config.yaml
num_attention_heads: 2
num_key_value_heads: 2
norm_eps: 1e-05
bias: "none"
extras: ["some layers without positions", "local attention windows", "gated attention", "exclusive self-attention", "value residuals", "an embedding shortcut", "capped logits"]
init: "normal"
init_std_qkv: 0.0542
learning_rate: 0.0121
beta1: 0.95
max_seq_len: 1024
dataset: "wikipedia_en"
Each number is 500 + 50 x the weight over its row's rms, rounded and kept within 0 to 999. Layers, rows and columns count from 0. Numbers have three digits each. The size before them is the row's rms in percent of the matrix's.

# o: layer 14 attention output (transposed), 256x256, rms 0.248, rows 237-255, columns 128-255
# v: layer 14 attention value, 256x256, rms 0.269, rows 238-255, columns 128-255
# up: layer 14 MLP up, 1024x256, rms 0.272, rows 0-5, columns 128-255
# down: layer 14 MLP down (transposed), 1024x256, rms 0.0679, rows 0-5, columns 128-255
o237 102:462439483494522476473452507609506478530525569474519498502460457521531436507456550472551549470453473509537493430449542459535515443438445520474566520531521382571451405500559490590509480463501470507425536501450442481505568445561418443441444583432451523585524472527526520398433496512552455519437539604427529449498510414549432523457500600471553520531477437514455489547630533425515455513562
v238 097:451453469548543512518527504525538480418441582581556576529524443504471510521563465498500491484422444536453425542582512475473458577493459522472580528564529441406456538406546464468539541556486394505515544519444445517515570456502457542531421453396496620518533581471539539461565465482421406599497431440445525446487579481506498491513563539530520500524492574440434413556469459538477547538473
o238 100:515511552509544485467517516510529424537532535498573463587551543443401526501475487444469492543472560570418480484444519502441459467508489572473474407477503401540493558529495457599470525480479622571483431421519480472445544572525536524500526528554460485568551438505448477548593614462548456472488534551456493532524546469403408510515463427619587472514550518541540517450507550535500443424552
v239 092:491491515446479529562490416567506550483437475559509436499441371435622471568520623588575551495552465496509519481451540541419437436552495492468571515511476568556563493477480570506539584497560463437532466420458457540541554495556488521503438510480473583584532519612495452439591434522511546462499541516496497540439531550441604504469576523563463464441464494467559478432491520479451437491486
o239 103:494470521434580426514492477414468475448441489425494498473503483451455396522488485523546431546590449544506601571549542439554519544464517497567513447465448580474475469513521459509576462512514433542449514510496473466448426477508494463507510507515525441535475502416497547524440544544453545475535452570508515488418520558447519437420518561417504466520465558546513457547467488430470476489523
v240 085:499430501484482514506578519483598526535501492549546530563547522500466455553522418438474459594454492463492435505517509487495518591538528515561514444519426490499536498483478522504416508441425441404499454398469488542479523507563426488462579478505548627531457568553490508438447455556432448501474478413450530488524610494547500506449485501471441531470521543446417431499470391443617518560473
o240 109:474553460478531560438484450530586472482457606590558430464564490507551409470511520573486514530487465481572526466543558442481525518548476498546550540499460375511459516439541495428546459498492492420560404556458409568494469448472482597512555409402414506461604509503507473441561545552570447591636592509437551439435459476530441478485537480547397453528473504584512455475507559461464455440488
v241 087:457548552448537566534406534499508501555544588485579444466432466429616466481523464570434538510569472463510563458491469548471593502476546528463462482535455519550569479404455451506431571515531476469439530474474533503562495539431497480481598478477554540464479457564453540487483450553647590476407497531422444463525486472580553425413500473490530428524382493542505464540516467572503522559492
o241 100:587456482521470461430583470483453523463557403564588470539583489500451491479533540533508528368538508444540514435542501493462468502345592490385525488458536472520500513520531524548466436495490524484537442437468487441526503529426431560491483456416477529537533496429576487469436564544526457503569503438516517513517445514423447467575533522506524496448559569442522515542491570495465455508513
v242 091:456492467491448472629496544562510469546466517408530542465564503548484519498472487433510594585438443555515540503574418434489447562477449514525502514457544479504426533509510484438439392562466545515593469489480449574574606535563497473525475554508420466492552545474500445531534495379535516489548453606483496453484532549459558471502515503442510517459479550493459566566456476432596537542502
o242 098:539429538549562445425511540546530443493442504526576525539549357403439534569525468462440501398535520495484538515488551416443422588588483502493540461500419428626492491604522509555527527463491530485448534520494534494420529498441408519461554488411387487518527572475579477472465487474532577592501467479462524509546450518521498542588440474426466517491563481441540417546522456467334534486431
v243 093:509474470598514599426513505468479412456450525517446556554540536499516492452455523561507598480469479503459556549554528506545437407489503524488447474545519528549456553550452582443536543524531512520424504444528522574568503502373517368472629524615436400470415521603415521631466559549527483566557434455524525483537533428595539424453510466525526552523406564511518439523423504527569486494475
o243 107:481548437462507519530419435541436510457506473457575455446548555558560433503420448420503473489573538494445471586498465401505509503407419519471464537461528442415537422538513503546560519587392516488579463578477499473486464566584432509461490466551515520521497480460532555448506523477422534500512491556494571422501466551540438538482437433436505494446535467508537530440442497401605646449571
v244 089:536530529405587445588437495510436514539390490490536482539572497506586521504521575613456496418457492545401473438554541546496506563461580489550554445450519517481486499504471504491555485407537498496554495508574470540527532466551544552497529523499495546479526505489463526522429455497577522455465574495455577498589497544549500438657471396404530525512454471492480577406498480477509540458525
o244 104:505456476540475504558437517475408508451429475469491415430464500502558464461544442461472475520415488470557523517464502490461527560447512467489484520562485498536498471593450600585412544553502525593408456546492414499502411526478500529486441442497527526510481580500565533549503542535441490471539513535543590517480442431496523497600449472554476540524531571548550410512506509547458464498511
v245 088:576469426415454429443439479535546479532508489465464429402405538540419557529566485487466404482572500555563542493485590559431426548559516500530495410502539514458621573520548446552564528503530417553539520530474423467364386497469469450516528476498478497451468464542576524530491360516414511466479459504546458493474474513442573519480496538551542485486573485562516466508558464577532559552511
o245 095:465514529543479530510495547501525553489462560429496462436530462471438564487464436394498548467420455437429550446488538532467556541466356420542461460428538528472503533533465551441472449428486568423389581505528585558487500544565542588474506532504539473588549460537505534473593580618566555491449541411501438486592496523539572530388537502577460466516498567461445512626499475507492516540568
v246 088:372463457500479527529478515491472470581531394513591505489457486482514539514535467439499459521521488495407510514491470499524495497510552495503434511468570405434557519443497514525481535569549592450475485527541526411487445501453485466451571416445506493425459546528559447613408511496489417589552404537568404478486543542562478511511477564513533490486435440497535468602557609553394609563449
o246 093:569562499572445618513465544528563620495510508494545454534536578495489560548537412559467544494511421457592456416482585560457419487512513483576648609478494517543449409509494497600466477517539507502582384569470476531541502468428535580425541520533506445540548506474500566468451435463585546462454491517478474412499452468468565504606507420456534612454462522525407548527541447568522511502523
v247 092:579535520451484377499483557471594456556515420412524431489449454528467473535513416518548536512580491492540502406580494516520530519561580492497436459421465430607504483549443460475443507465495489461540521469429504537523488521348477467512480378468415583460460470489615457463518551499534495483558507446432528439448514462515484492499452462495580462560492556503512549479485499489484571508478
o247 103:426521454501519403487429528398476515424611487478440561524534441466444465530499514503480459514532511491569462453574504445460468466467504523592486462463524585493504371450419552579449518477508533589472448461526521517505639501558490524646521536439553403389529534551394423484424473504390518513500428521500550506516513473527465465403463520448501403508484477441574451555514509529476556529505
v248 090:475505453401487484464460533452543533477472453445468525510499562571499517544461481514481448453518423456553475445518448588558499529576490546478461557516463516442575557508498567539442464446477403480478402428538421473542448528430457391530540518488490447484588530596489459467573582497463477507467482565516559553548512516554474478502473473550441609567425513443564552508417482551483548493531
o248 108:536522408500479469425442459502545517492391448533440444566491538441540454490468505476503558478527454499526463490497506518399546476509480504504551517537520496506480484472460515554508486525400457547499500467582492543494604518534488462477637480490493537492440536537498552475510496476550477563480461556520548452507448458598490480474551551541535453424483525490615418497550506497609532547524
v249 087:539501499584450468425527486543415534412501440547566479537519537554548459513532556466496487606478524611480537494569630439406453511560518477531546500463458462473471456494509522505473465564480520433604464498522526482443503493490581431492483473477572490468512494501484518368500418640397507522482533465513564476476469476539505505470497569456498492483474483479526512550486450475589509518520
o249 095:483453578467494577575434469548538515466504517525508488468507392448482500477382514543531561458403438569516453511532533529531495502558555387478525501542592525436501471532541444447502473529416487480526490512528502510407472540547456479597475499513530510454597555526490475507359431530570570443454471501564520478523454446461564535525432516499443484424607511598482474527498562577563472569536
v250 091:470541626412488548511513494523425447558467520486532475542518509513609548505427572567484493523559570555435501477453460465492504471496469570553542392574528460514521466409458578549537495496452454513555539557567481456433512525435505518476467532457482545495592475452535478517472475564527486481505494512556508446603486476601490572586546459512567444537515487531471487566473526496549462496499
o250 107:509477463499469480497505508477514475549576500536438369527470537535553531594554456468440528466542435536556560500519583571484448522445489501513492553511376540398463448604472612476522485578526616442523516462556458493489424578468454446499453502456567361538487500507577515559514571516449505435484409599486489544430522445537506469407502440525496531449500477514515538406540562618533543515460
v251 094:534476468579493495491500499464480543481557541467572581424501463389455453486490575508492493487558432501540511509461543486554489443502551506493510525524464462485569567519586514497596485466526518519478468454551607597515544610523532461571453513529459495364525551454516550423492516510529504518575506519474496598458483521476388467496448562561560552460526627577433458529516521462430528546569
o251 099:504612433466438486501453534466378493518440441532473477608468471532484562502488446443460426543395532509497553523551532419624548482498454491463589538445547533454488494541479444450455558474595482502492481516490488519449434448486484500453508464572514506485565513515472517503504488465513554521601442533573510604460462466582480489543450456536481488408493508508493553435549415537493532519482
v252 086:479519489437536410519499553540473502500496504485571541470439462483569507510534562482562384464447527419502437539455545505420486484469523431505455615534432628506547639466444529532472439512465450375460474456475498470494512475369496455503528544486487506498491568420506562485547577426529471559471434614564490498481496487450557545483463611512398560551529403514508391478453499463441427514542
o252 103:503456547456451460543435554522603587569532468456501570468453489437431572408480545445411483636482504678493461499519491462610480500455612490486486550512542429399490462466448504511473478459611455531475521549563488451468493590611548515468533515382525514452544509477541452548528650479562445489547588456551422541440480498350495510523518475555527557483467482395528509504519490512491497527490
v253 088:543497511549538388556468455503484567486535558480548524530494518464439562527553525551429503442504531520524549563491562487534510501447525524475491495546557536493447590506531479569415484413491511469489505578519444531417453483566472561516461490464553551451540449487571444445452488471517597472452445487507483461544565483458482556457515546477468519483482519559603491403498493424483517456461
o253 104:510567488498501464530429496434465472541516472415472451552456496468469472498552531446446479502489487436552568542585529462400481403568433440554508466478474470402633515434492477566560509600513494459493460488438488534548607468556456515542523524522481564453542528512439582501439591475464572417564481510450459491502491543472387505597449519558448541421505419542543476505600463478517523479510
v254 092:530547615453470463541520465374485531557402440482498535537558501487497464539549462535465567561464465469498528501549513539586451586406584596448477509616501474515510556533510559504520453545554449500478554480455488570513475592468359566437483549594528525427502507417608521485421478609492450479441459483465448512565451506521462601516546439616455535494448506512522576522534601535521530455486
o254 101:441446495532486580468508439478523439409631460462485436509529437465487454456471545452455551555575467604557547473416494566513548496427350520530449536526493518450508579463524488457417477473427557505485544430463492494468505508524504409510605502421608510621519563494400516522465500508566448532602386443467546398398494495522541495550510497447443488481563557570480446501522554493574505517452
v255 085:475515491528492422542363522474563537615521562465532510519550584544499498539385533530542501423504493442527559487405545511514491548479443482469516615429452450563495523520496500506511531557483426550458525545557582499559566549523518499506509460475512554475548545492554491486465523534486551481546492468530512466591352466457456526510472492552524521480444484549460522457521452553552399494457
o255 100:583413490503526621450497482517472509422489481537532533512518478518426423553598427480525439557480483458522479476528550533461615448512572446491520478563423469516504463445482521556530453469528558483480416545505513477465484480476547379436505457596543548440555440516429476498533468565516485527563302521499496523571486584503448499528496438422438488536499458414509546555550588454382515594602
up0 102:469543546490420474558495452489544494397490469414511547485391557558533509461467494503492515509534486524512543544497469517424451465450463550538495474479495496514529496640474587482412432478590509590555520433532582435534471459539537511506397522558429457478482537542573500474603546532505427551573464502507424493475439599548486501480457462482346536465538539461491524453460432461486489484529
down0 100:493593511500459606445477396457503522541469537535432495486595579351503481514527523458495399446515445476442480492412497569501512478531598536426505540542463501518588485481547493507502510501527514405452504552579517463490512479525462442447567534480432557541507438451467475511502476510477479423463473419473595545517560434481549537585524424468478557481571553502518519497599542573490415510411
up1 101:519525406487430491558526423531532472483447462569527401500443546561521469577488513552485383456511615520455455506460404504422466479584540616446447556503490660575501497559542515540543388429474496538383387468551551492386448511544404492466509467526528483551490440577419469494472601438518448491420478525472464412468589514453513448468494515507512509520462482522457489518523449450521501570495
down1 101:535464548521607516562502512417491532479493484501504493535445603538487559477490516495508392511424434480480576528461472403520475537590455523484494512536560542460533587577479445485440537473460476517479463463506442578561514397511494527413536538505488485450501528583493408479451476469401489555472464545507600424479415481466517515467528522524479489477495537482584402398509506576402471568462
up2 103:522503544549514509436564489513415531483579519447589528463408426486446472446506480468481416487537524422391472549528552525480519508485478602478497482557506445515493488490438514587636511437519444535598501436482509537479476486552489459379548554452541448540431504534537499477455425514412429481524429513471540464562508488515466603568524515620421484537541599457488564471578520583558529411542
down2 102:509578518501486428472499562530458413505506349382458508462415525502525425454479485559502469480449511476492491410636408530601496490480434442667443530520470536508510487453448568494487491468510472422463483501572602601557508425534470481493504511476533478594417539435484467485404506476583610524455448392499554550509561553522499477485511554461467421597475569516354497507528512508512527417498
up3 103:438533494487389569539531528457440405474452462601513448590498486452638462542537490503452456410506551481458499506576465556512489524477451575423432545606464441567498576500534550550504459511504536557588453508546411527525557461513433476449518469538474469425490566492464558432563551524527561560494410418479524540421541494570443525572477515510470453373535495599497498545433535445467459464461
down3 104:477574527519409430466540544516430454444534492428437518474525486540483545506507475493466538495542524550574403509460529524514457410493405538506557543460492561489416429443654464542548543539347458528546470488486503512443561505498545462516593486533533518471528464420486446566513482585398489474526611521534607531495449459472459479471497495547456432581512510566545476523520508524443522474474
up4 100:576465511443561511549476480559566487499525377534545435568520559486558496439448501506445422501448467400554517492554479484405508474412481458500548423481645498537415462424482479529515496449491394516476447449524432479512550547498493493553556445492509526556602578498566457437476444415530522467541481496491493478501505489427515459512512511573426435580454533456432578419510532480588497461594
down4 097:532531494505493447530472456558409445541497503513453471344530542413496419489470465498540449537484483480567534473446641373534485511587487506420534567506492470467530467470536589626546573485490488506453536515530537519530551527496452484445494521560584472560433447510475487495476433530659504458483415502523505398552437489461557478465463492515448518523501442479454550485501467496429566408495
up5 099:427523526429556469537508532421546563506465562460514558451542471526478495480452551517578484460546457454493551595488400552477497503519490606452469509418462456515476553437334479450533497646467546475549430477596476496498507584476449550495547379447530560470402417445558487507527386465432510556516450470546557562427467545596537553484457422493412552501526463473510549586505493501464442534508
down5 098:516480562318533579479514468517588486460454422509463510575495429474484466480573499384468539504468520480536485579552497449483559526539418560551586522457389538513530498574441379501501512540522496486517506499474513527486515433412472506534492521567545423462530547478533530481413509451601452383423509433477446493568517535513511515522549559540469527551515527521536591525536473579461492492462